Weights of a small GPT-style language model, trained from scratch on English Wikipedia: width 256, capped logits.
Each number is 128 + 32 x the weight over the matrix's rms, rounded and kept within 0 to 255. Layers, rows and columns count from 0.

# layer 2 MLP down, 256x2048, rms 0.0308, rows 192-231, columns 1152-1183
[[137  61 119 174 157 127 130 119 174 165  96  99 138  79 102 137 122 105 109 117 148 129 134 144 123 172 172 122 129 141 204 100]
 [127 149 108 125 122 134 164 117 119 206 162 138  75 110 109 108  71 123 104 139 180 115 108 144 111 124 143 122 147  87  90 109]
 [172 132 117 118  65 154 117  89  83 112 159 122 107  82 184 122 104 140 135 121 178 141 145 144 138 137  89  85 128 141 144 163]
 [113  19 172 102 171  50 127  91 147 126  72 121 135 110 178  55  78  76 132 162  80 122 129 105 153 107 147 133 213 145 113 174]
 [114  79 141 173 179 164 109 192 156 133 120 153 156 125 156 162 145 104 126  48 149 107 150 156 153 143 114 143 154 119 154 101]
 [155 113 144  99 118 125 144 121 137 177 138 151 142 136  73 113 116 148 111 199  88 150 179  88 140 165 163 100 132 103 141 126]
 [113 176  97 116 123  94 114 137 152 103 162 119 146 117 110 122 141 108  65 199 145 188 141  87  46 148 124 102 173 120 108 106]
 [131 163  56 162 124  76 128 109  89 176 114 122  91 147 110 125  96 157 128 169 140 125 124 137 157 102  34 113 136 168 132 149]
 [134  94 142  99  76  93 101  97 100  71 112 139 187 100 136 120  96 148  84 168 121 158 104  32  76 145 202  70 132 101 113  83]
 [ 82  94  83 115  94 129 143 149 108 127  69  98 181 154 173 122 113 108 135 135 116 103 156 145 107 130  99 116  74 137 187 102]
 [167  64 164 124 161 151  97 158 174 177 140 107 117 141 122  87  96  91 144 109  37 109 150 176 131 145 169 129 161 114  84 101]
 [175  99 150 116 120 117 135  98 181 136 120 170  78 174 159 127  99 131 138 181 144  96 127 160  90 135 155 133 131 157  93  93]
 [127 138 147 138 182 133 148 198 153 108 166  75 132 183 127 108  77  98 123 166 151 131 129 132 125 110 152  86  66 152  88 111]
 [100 134 100 168 105 110 118 120 149 152 118 113 173  58 122 124 188 111 114  60  91 151 142 111  78  72 156 136 135 187 166 148]
 [115 136 114 145 160 189 153  89 119  73 130 158 159 106  94  93 126  23 112 116 102 117  81 147 150  66 143 129  90 111 153 146]
 [138 170 192 127 125 170 140 166 112 221 138  84  98 134  62 132  81 121 121 100 144 141 100  76  89  97 106 112 156  54  30 140]
 [174 190 136 128 110 198 100  88  97 174  98 144 155  98  78 114 143 126 115  82 135  96 190 156 135 153 185 151 159 176 143 115]
 [ 81 113 120  97 120 105 106  94 146 156 126 130  86 157 125 129 154 149 100 172  94 115 116 124 153  94 122 106 130  93  57 107]
 [ 57 137 134 169 100 131 176 102 164  58  99 124 114 118  57 145 147  71 148 126 126 220 182  96 104 120 119 178  93 177 158 158]
 [104 101 141 130 131 128  79 128  82 127 147  94 103 119 140 131 106 169 171 146 132 178  98 142 146 125 128 118 138 163 119 136]
 [103  92 100 129 184  97 108 150 160 159 131 120 174  88 128  89 112 199  62 138 109 122 126 142 151 128 149 161 123 134 164 122]
 [ 69 128 135 129 134 123 107 192 108 136 128 124  93  92 121 130 113 186 168 160 102 144 108 161 149 155 126 113 119 163  92 138]
 [146 146 104 144 133 154 143 157 177 104 114 141 126 100 200 109 129 133 126 112 143 138 115 155 153  94 171 141  67 172 101 140]
 [129 109 168 132 138  99 146 115  90  90 126 148 131 128 128  88 123 101 114 174  99 124 117 165 175  94 152 124 157 137 173 112]
 [105 135 156 128 148 137 105 134 127 141 127 166  97 130 146 158 109  96 159 161 154 156  94 119 125  68 143 153 108  76 113 128]
 [124  99  84 148 124 141 126 113 102 125  84  97 138 115 211  97 141 138 138  79 154 139 161 134 139 149  82 144 159  80 108 135]
 [101 148  99 145 127 125 188 145 123 135 145 147 157 127  79  93 152 101 149 175 167 175 132  85 107 124 139 123 177 119  61 101]
 [115 110 163  81 146  99  88 160 152  63 133 154 122 105 129 104 136 154  84  92 156 151  97 111  67  76  91 129 133 122 135  72]
 [160 158 146  92 144 108 154 142  84 159 145  57 160 145 131 158 153 131 156 140 150 152 165 116 112 125  52 135 152  84 119 126]
 [152  82 201 161 126  28 125 156 188 121 114  99  84  58 123 126 107 131 164 147 188 127 108 128 137 109 158 162 200 127 143 102]
 [120 102 101  96 158 120 102 113 137 149 103 119  95 177 158 133 123  89 137 124  92 111 106 100 157 131 172  92 125  99 148 116]
 [116 142  81 128 131 111 139 100 123 127  71 133  91 149  91 179 197 138 120  82  86 133 119 159 177 161 122 140  98 140 135 132]
 [130 181  86  79 168 184 109 126  87 146 170  97 125  89 151 127  99 149 165  92 120 165  54 160 205 130  91 116 159  63 114 179]
 [ 70 170 144 130 135 109 127 163 129 127 114 140 135 179 183  90 140 163 136 127 130 137 113 128 144 147 110 150  96 149 145 191]
 [132 144  99 142 146 146  81 142 109 104 155 128 151 163 106 113 104  96 122 192 116 171 185 114 113  76 151 134 218 114 145 120]
 [ 97 115 116 134 139 178 136 112 143 134 106 123 111 114 113 115 123 165 149 116 151 110 123 106 120 119 124 176  78 106 152  90]
 [138 163  94 162 153 135 130 159 125 113  95 163 111  30  90  93 116 122 114 134 108 112 115 133 156 105 133 141 159 119 103 151]
 [170  81 184  96 136 125 151 148 133 142 134 126 153 173  56 104 125 111 129 107 122 170 129 137 144 140 153 160 128 138  90 124]
 [114 108 100  59 145 122  83 107 135 107 149  64  85 148 159  77 133  83 129 145 191 181 135 164 166 110 149 107 171 111  92 162]
 [125 123 114 122 133 118  42 108  67 160 134 122 115 153  51 128 120 163  78  85 143 151  84 132 116 153 166 141 102  77 102 126]]